config = dict(
    num_hidden_layers=10,
    hidden_size=96,
    num_attention_heads=3,
    num_key_value_heads=1,
    head_dim=32,
    intermediate_size=256,
    vocab_size=8192,
    hidden_act='geglu',
    norm='rmsnorm',
    norm_place='pre',
    norm_eps=1e-05,
    positions='rope',
    rope_theta=16400.0,
    rope_fraction=1.0,
    qk_norm=False,
    attn_scale=0.177,
    bias='none',
    tie_word_embeddings=True,
    parallel_block=False,
    init='uniform',
    init_std_qkv=0.0714,
    init_std_o=0.0,
    init_std_up=0.0714,
    init_std_down=0.0,
    optimizer='muon_variant',
    learning_rate=0.0103,
    lr_mult_o=1.5,
    beta1=0.95,
    lr_head=0.00756,
    max_grad_norm=0.5,
    warmup_steps=200,
    schedule='cos',
    final_lr_fraction=0.0,
    batch_tokens=16384,
    max_seq_len=512,
    doc_mask=False,
    train_tokens=148700000,
    max_steps=9076,
    dataset='wikipedia_en',
)
Each number is 50 + 15 x the weight over its row's rms, rounded and kept within 0 to 99. Layers, rows and columns count from 0. The size before them is the row's rms in percent of the matrix's.

# up: layer 7 MLP up, 256x96, rms 0.285, rows 0-21, columns 48-95
# down: layer 7 MLP down (transposed), 256x96, rms 0.164, rows 0-20, columns 48-95
# gate: layer 7 MLP gate, 256x96, rms 0.26, rows 1-21, columns 48-95
up0 121:20 24 29 37 53 50 47 62 61 37 26 28 59 52 65 56 62 47 57 35 77 36 78 35 48 33 57 91 62 49 63 48 46 41 72 61 60 52 70 62 52 39 39 58 57 79 52 56
down0 114:43 56 57 37 61 56 49 68 53 53 59 45 55 61 49 41 50 63 53 66 49 64 47 49 52 48 42 58 24 43 63 19 40 61 51 89 59 56 64 46 49 62 59 33 76 55 58 49
gate1 091:28 63 63 52 56 46 66 35 54 50 26 31 55 49 96 61 63 37 71 43 41 17 51 42 60 42 53 26 56 50 51 29 48 55 40 38 37 41 84 50 53 50 72 58 42 31 51 43
up1 084:37 41 47 22 25 61 65 46 68 61 46 45 45 69 72 73 48 68 46 52 58 62 27 35 58 47 61 77 54 70 47 51 35 40 57 28 34 29 55 46 69 48 59 26 50 29 63 47
down1 088:50 52 53 09 72 45 80 65 76 34 38 77 43 56 58 39 71 46 35 45 69 65 57 53 59 45 43 55 37 48 47 23 60 61 39 39 48 29 48 57 51 43 44 53 53 16 66 54
gate2 071:17 57 59 60 43 18 52 55 60 54 42 50 31 66 81 51 28 50 63 53 72 18 53 31 46 49 39 19 43 63 48 44 50 32 69 49 41 53 32 13 41 55 49 34 25 41 50 55
up2 074:57 33 69 61 56 47 43 50 44 41 55 46 77 44 31 57 63 50 46 64 29 83 51 37 48 40 82 79 39 49 32 35 76 32 42 52 41 56 62 84 40 53 45 70 58 49 65 48
down2 074:58 34 41 59 64 77 48 48 59 54 48 22 33 77 22 65 55 55 37 46 59 52 49 52 38 44 34 55 30 57 27 82 30 66 42 51 59 44 62 46 46 54 73 38 46 61 35 72
gate3 092:64 55 51 63 32 40 50 44 56 39 65 32 48 42 65 30 43 48 37 92 52 54 54 49 00 41 46 66 36 44 46 36 71 40 39 34 45 58 53 28 59 46 72 53 36 46 52 49
up3 095:62 69 51 36 75 49 37 44 21 40 71 58 45 43 54 45 56 40 41 68 53 75 41 46 63 33 49 20 56 68 36 38 54 31 50 51 31 59 60 52 61 67 70 28 60 44 66 29
down3 103:50 18 34 60 35 48 31 52 46 48 19 68 56 68 21 25 41 41 38 75 66 34 41 49 74 72 63 50 40 42 70 60 43 38 44 81 36 19 32 42 62 53 60 43 42 86 46 44
gate4 111:55 44 41 35 27 66 46 70 48 16 55 34 43 71 51 49 66 55 22 52 42 56 55 54 76 57 44 75 68 39 38 68 40 58 46 78 39 33 58 62 27 38 63 74 38 37 56 34
up4 105:09 32 52 50 57 54 64 49 50 37 42 24 36 45 30 70 73 40 48 49 37 70 81 36 43 56 48 63 60 62 32 68 70 56 54 78 47 28 52 62 59 64 54 76 32 40 61 40
down4 106:28 46 77 58 58 58 49 63 55 48 73 28 51 39 49 42 32 51 33 23 30 35 34 49 47 41 20 61 71 62 20 73 36 27 59 76 70 33 47 63 53 45 47 44 47 21 32 23
gate5 110:14 34 34 41 47 69 19 62 74 24 42 30 43 70 65 65 40 48 64 70 45 60 52 01 71 52 55 51 43 41 56 57 52 49 43 43 47 56 74 26 38 56 61 19 38 28 39 76
up5 101:44 71 26 58 38 38 56 55 39 36 25 43 68 48 45 72 25 59 53 59 55 59 53 61 48 59 38 51 21 73 70 45 54 63 61 43 49 57 64 54 44 57 33 58 23 55 52 36
down5 109:29 74 52 41 64 60 42 41 62 56 45 55 68 45 46 36 52 52 58 59 26 50 18 76 43 38 25 50 54 52 56 57 43 33 59 64 51 35 49 54 42 60 91 53 45 75 55 77
gate6 103:41 45 52 38 24 53 67 21 52 44 50 33 49 46 47 74 51 45 38 59 38 83 43 41 41 66 60 12 70 68 29 53 43 31 55 75 40 51 56 39 64 42 66 46 51 52 64 45
up6 089:35 07 49 37 55 55 69 49 32 50 54 77 62 40 64 53 28 60 50 32 74 60 58 51 53 56 50 72 45 71 39 34 83 40 49 40 46 44 58 07 41 33 27 59 50 37 55 52
down6 105:54 41 47 48 44 48 42 27 36 23 76 28 47 16 53 66 51 56 41 56 25 43 64 68 38 53 69 55 49 67 43 49 29 58 76 80 50 60 40 43 24 24 43 33 56 59 66 47
gate7 118:30 71 43 30 28 50 60 50 40 26 45 25 62 34 53 72 51 75 59 50 57 59 44 33 56 39 71 83 28 73 30 49 48 32 45 40 57 71 52 53 90 63 59 44 32 59 38 42
up7 116:30 59 33 41 34 51 58 73 49 69 55 53 17 51 49 47 53 69 41 48 86 55 58 43 54 32 34 63 64 37 40 57 21 72 64 43 65 34 57 80 50 55 61 64 59 30 52 51
down7 116:47 49 44 30 71 81 42 53 67 43 71 51 62 36 61 67 63 45 42 77 56 43 50 43 51 63 69 26 42 46 44 71 37 49 56 40 35 46 66 34 50 64 37 48 54 84 57 46
gate8 097:34 53 64 40 29 89 38 49 64 43 66 45 60 60 68 26 64 62 66 48 55 34 41 58 34 54 66 81 30 41 35 64 51 92 57 41 62 65 53 48 36 49 57 49 50 56 59 53
up8 090:61 44 37 64 13 34 54 50 53 39 46 41 34 58 42 37 69 62 63 69 34 40 55 29 62 47 71 41 57 52 66 26 49 30 17 83 51 51 31 62 53 62 38 38 79 84 58 27
down8 095:69 80 33 29 66 54 38 49 43 56 83 58 42 57 68 56 28 46 32 68 61 44 45 41 53 39 61 26 58 44 35 58 43 46 55 90 41 40 66 48 30 29 66 40 56 39 54 41
gate9 073:59 29 57 48 28 47 30 68 50 37 42 38 22 25 31 70 55 42 62 52 34 59 48 72 48 40 83 64 27 74 70 65 62 33 42 72 42 38 63 31 13 44 67 38 67 59 26 49
up9 075:56 27 81 61 34 38 43 38 72 51 25 63 32 33 53 52 64 47 58 44 40 60 58 41 33 48 25 31 53 43 31 41 25 65 51 28 31 46 71 53 23 44 63 41 39 23 38 63
down9 061:61 61 34 69 68 87 72 61 42 82 48 39 50 41 63 62 45 56 56 52 49 32 47 52 42 62 65 57 56 17 41 62 36 56 40 65 50 41 17 46 81 37 27 53 35 78 87 57
gate10 114:42 53 04 34 55 46 69 46 36 66 49 41 29 76 57 95 57 53 53 78 59 47 59 33 31 30 48 50 47 48 40 74 42 35 37 79 68 48 63 50 49 34 34 41 63 48 57 50
up10 115:58 50 58 89 58 50 52 66 54 62 79 67 74 41 56 08 39 37 52 18 59 35 41 52 66 29 57 57 48 47 81 63 67 45 52 53 46 49 33 42 40 64 59 39 27 46 62 79
down10 114:56 46 56 63 40 27 74 48 61 52 52 51 86 55 32 27 34 38 78 35 57 30 70 34 67 51 35 48 54 63 64 29 68 43 41 36 48 59 28 23 48 42 49 32 48 39 34 62
gate11 068:65 43 83 54 35 54 49 43 47 48 26 63 29 46 51 50 44 45 55 82 52 46 65 63 57 40 31 55 36 42 58 72 61 50 40 52 52 36 56 45 28 54 63 43 77 24 38 33
up11 074:42 47 76 50 53 35 65 20 66 57 24 41 36 43 41 41 59 37 64 28 70 27 79 46 51 44 53 60 42 45 61 69 67 55 40 18 44 58 77 58 43 63 31 61 55 48 47 16
down11 059:46 64 36 48 65 64 61 57 62 51 79 04 25 63 37 54 71 61 52 29 40 59 35 45 39 55 53 41 42 51 39 47 45 73 43 56 46 52 46 30 75 62 70 46 49 78 75 78
gate12 070:31 43 60 47 23 35 31 59 27 24 57 72 36 40 40 22 76 56 45 37 40 60 47 55 42 29 57 52 46 52 42 66 70 30 47 29 60 40 46 58 27 48 60 54 64 18 56 32
up12 072:67 78 47 64 64 45 41 42 59 65 59 22 47 80 39 57 67 58 36 56 39 28 69 58 69 72 29 40 25 65 54 53 70 90 55 50 66 63 42 59 47 44 53 68 44 63 75 63
down12 063:41 37 52 39 24 34 61 51 43 28 33 89 80 30 57 39 51 43 61 43 87 63 64 57 45 34 43 58 74 50 55 50 53 11 50 46 51 47 60 53 40 48 36 51 44 35 40 31
gate13 082:68 51 39 48 39 53 48 27 31 30 44 55 65 39 69 42 57 57 52 89 41 30 23 50 09 61 51 69 38 39 21 52 70 30 56 55 59 59 75 67 47 41 66 36 56 29 55 29
up13 082:78 59 26 63 58 51 72 72 50 43 70 38 37 50 61 46 29 84 39 58 39 82 61 44 34 59 41 41 40 48 35 54 69 47 61 47 56 40 51 58 68 26 60 60 48 39 47 55
down13 073:27 60 47 49 38 42 52 36 33 38 45 80 61 59 49 56 44 70 32 61 57 44 39 64 60 46 35 39 57 67 32 48 69 26 57 88 46 44 58 49 48 42 54 60 49 57 32 43
gate14 067:30 85 43 48 48 41 24 22 44 72 57 46 55 59 67 76 52 65 38 38 38 35 53 46 67 47 71 50 24 52 40 30 68 61 59 72 54 67 33 42 15 52 50 45 15 37 62 45
up14 067:41 57 60 44 42 63 56 82 29 45 45 05 29 44 48 30 53 66 79 54 49 26 40 45 52 35 34 40 34 28 55 59 74 62 27 53 62 56 66 60 48 55 36 45 54 17 72 31
down14 067:55 56 57 34 41 47 63 29 68 55 51 72 66 40 61 62 35 41 27 60 58 49 68 46 67 31 47 66 68 63 40 60 45 31 82 50 51 41 28 51 16 57 46 48 50 40 53 43
gate15 121:55 60 46 38 66 40 65 23 64 31 44 53 36 41 45 49 60 65 23 41 51 74 64 23 53 51 82 24 48 57 47 56 38 64 50 38 47 63 47 30 67 29 58 52 73 71 56 69
up15 117:69 32 36 45 38 40 35 37 45 30 41 48 61 61 46 48 86 57 52 74 60 50 45 53 52 45 45 52 05 68 26 48 64 39 74 23 36 45 57 40 48 56 27 42 67 34 42 40
down15 127:64 65 62 17 28 43 47 48 66 68 46 33 59 20 60 54 42 54 57 24 60 64 66 53 42 31 63 65 65 53 62 45 72 20 65 58 71 60 53 58 74 46 43 69 25 71 73 43
gate16 107:58 41 15 57 36 43 44 63 54 57 72 44 53 61 30 38 48 53 64 43 51 50 58 36 55 56 64 30 35 49 49 33 75 71 69 71 57 39 64 55 63 43 62 53 55 60 50 71
up16 105:38 64 16 35 66 34 44 57 35 37 65 72 81 79 56 55 67 61 48 44 65 65 47 49 58 31 60 61 22 42 53 72 64 45 53 42 60 51 95 64 64 48 51 57 51 73 46 41
down16 115:83 50 54 46 62 23 35 68 38 28 47 80 69 39 44 38 62 68 40 43 42 24 40 48 72 48 44 42 48 47 55 39 74 67 41 51 60 22 48 48 39 47 53 42 40 38 56 42
gate17 119:64 47 30 30 61 91 57 48 44 46 49 37 30 58 64 44 35 72 44 36 52 38 58 57 30 47 62 47 45 92 54 29 40 67 43 62 37 60 66 59 54 51 35 27 61 24 72 29
up17 111:51 62 35 95 57 46 20 50 38 58 45 62 66 65 65 71 82 28 56 48 43 45 56 62 58 40 27 62 47 39 43 59 70 38 42 46 62 49 65 36 79 31 72 51 62 57 58 64
down17 122:56 58 73 48 42 63 69 55 70 36 65 53 48 52 55 69 46 46 36 56 45 47 51 69 22 34 51 25 43 38 57 71 64 36 44 73 46 70 36 41 56 61 77 44 29 42 34 66
gate18 098:58 70 43 60 55 45 64 57 45 59 41 31 38 76 45 44 73 50 40 58 09 46 37 58 34 57 77 47 50 00 57 60 52 37 54 43 55 38 91 23 50 59 31 64 71 45 46 44
up18 089:59 73 66 41 73 49 71 43 55 58 56 31 44 74 88 59 40 61 36 69 46 24 80 25 34 39 63 32 26 57 59 54 47 54 83 60 46 56 28 38 44 65 34 63 50 61 79 45
down18 103:74 65 60 32 59 53 54 74 52 20 24 48 46 56 62 55 41 43 50 34 45 58 61 39 53 53 44 43 66 44 56 40 35 56 50 83 63 31 36 54 36 37 30 59 53 29 56 36
gate19 108:63 59 31 64 37 62 55 52 15 27 55 31 54 28 38 46 34 65 62 67 62 42 43 43 36 66 56 45 65 30 48 58 44 45 36 34 68 27 68 47 67 36 30 44 47 57 59 46
up19 118:54 67 62 63 60 72 32 54 25 48 62 49 55 50 56 39 50 46 55 48 49 31 47 23 57 69 47 72 47 54 37 22 38 49 36 22 46 56 50 46 60 59 71 65 40 72 73 84
down19 118:51 44 56 58 44 62 37 43 60 31 49 60 41 40 60 42 57 49 32 70 58 68 68 41 67 51 89 46 52 35 57 40 49 32 74 17 41 57 64 63 65 70 49 35 24 71 51 78
gate20 095:41 25 41 37 30 79 74 67 54 34 65 81 60 63 48 35 41 55 44 55 62 61 72 42 59 53 37 49 83 54 32 49 37 39 49 38 59 52 51 51 48 27 50 51 44 28 40 52
up20 085:50 58 35 65 50 15 68 63 22 70 33 39 50 41 34 66 57 18 90 55 44 41 38 48 45 39 35 49 37 35 49 29 51 65 53 60 35 64 33 56 63 70 45 56 41 78 64 48
down20 062:49 57 56 46 52 66 28 31 56 53 59 49 34 51 56 57 54 64 37 36 45 63 30 52 55 41 68 35 42 67 60 64 38 64 46 52 43 38 55 39 52 50 46 35 42 71 53 62
gate21 074:61 44 68 41 30 60 44 43 64 75 43 51 46 59 67 47 29 56 47 75 42 49 24 43 41 28 57 36 58 68 39 71 54 51 52 17 61 64 00 34 61 62 40 56 39 37 53 78
up21 076:56 44 47 83 68 72 50 46 57 82 74 39 53 63 17 58 75 47 49 55 32 34 60 64 33 42 58 56 50 79 60 69 38 48 24 51 34 31 51 29 21 98 67 59 60 40 78 60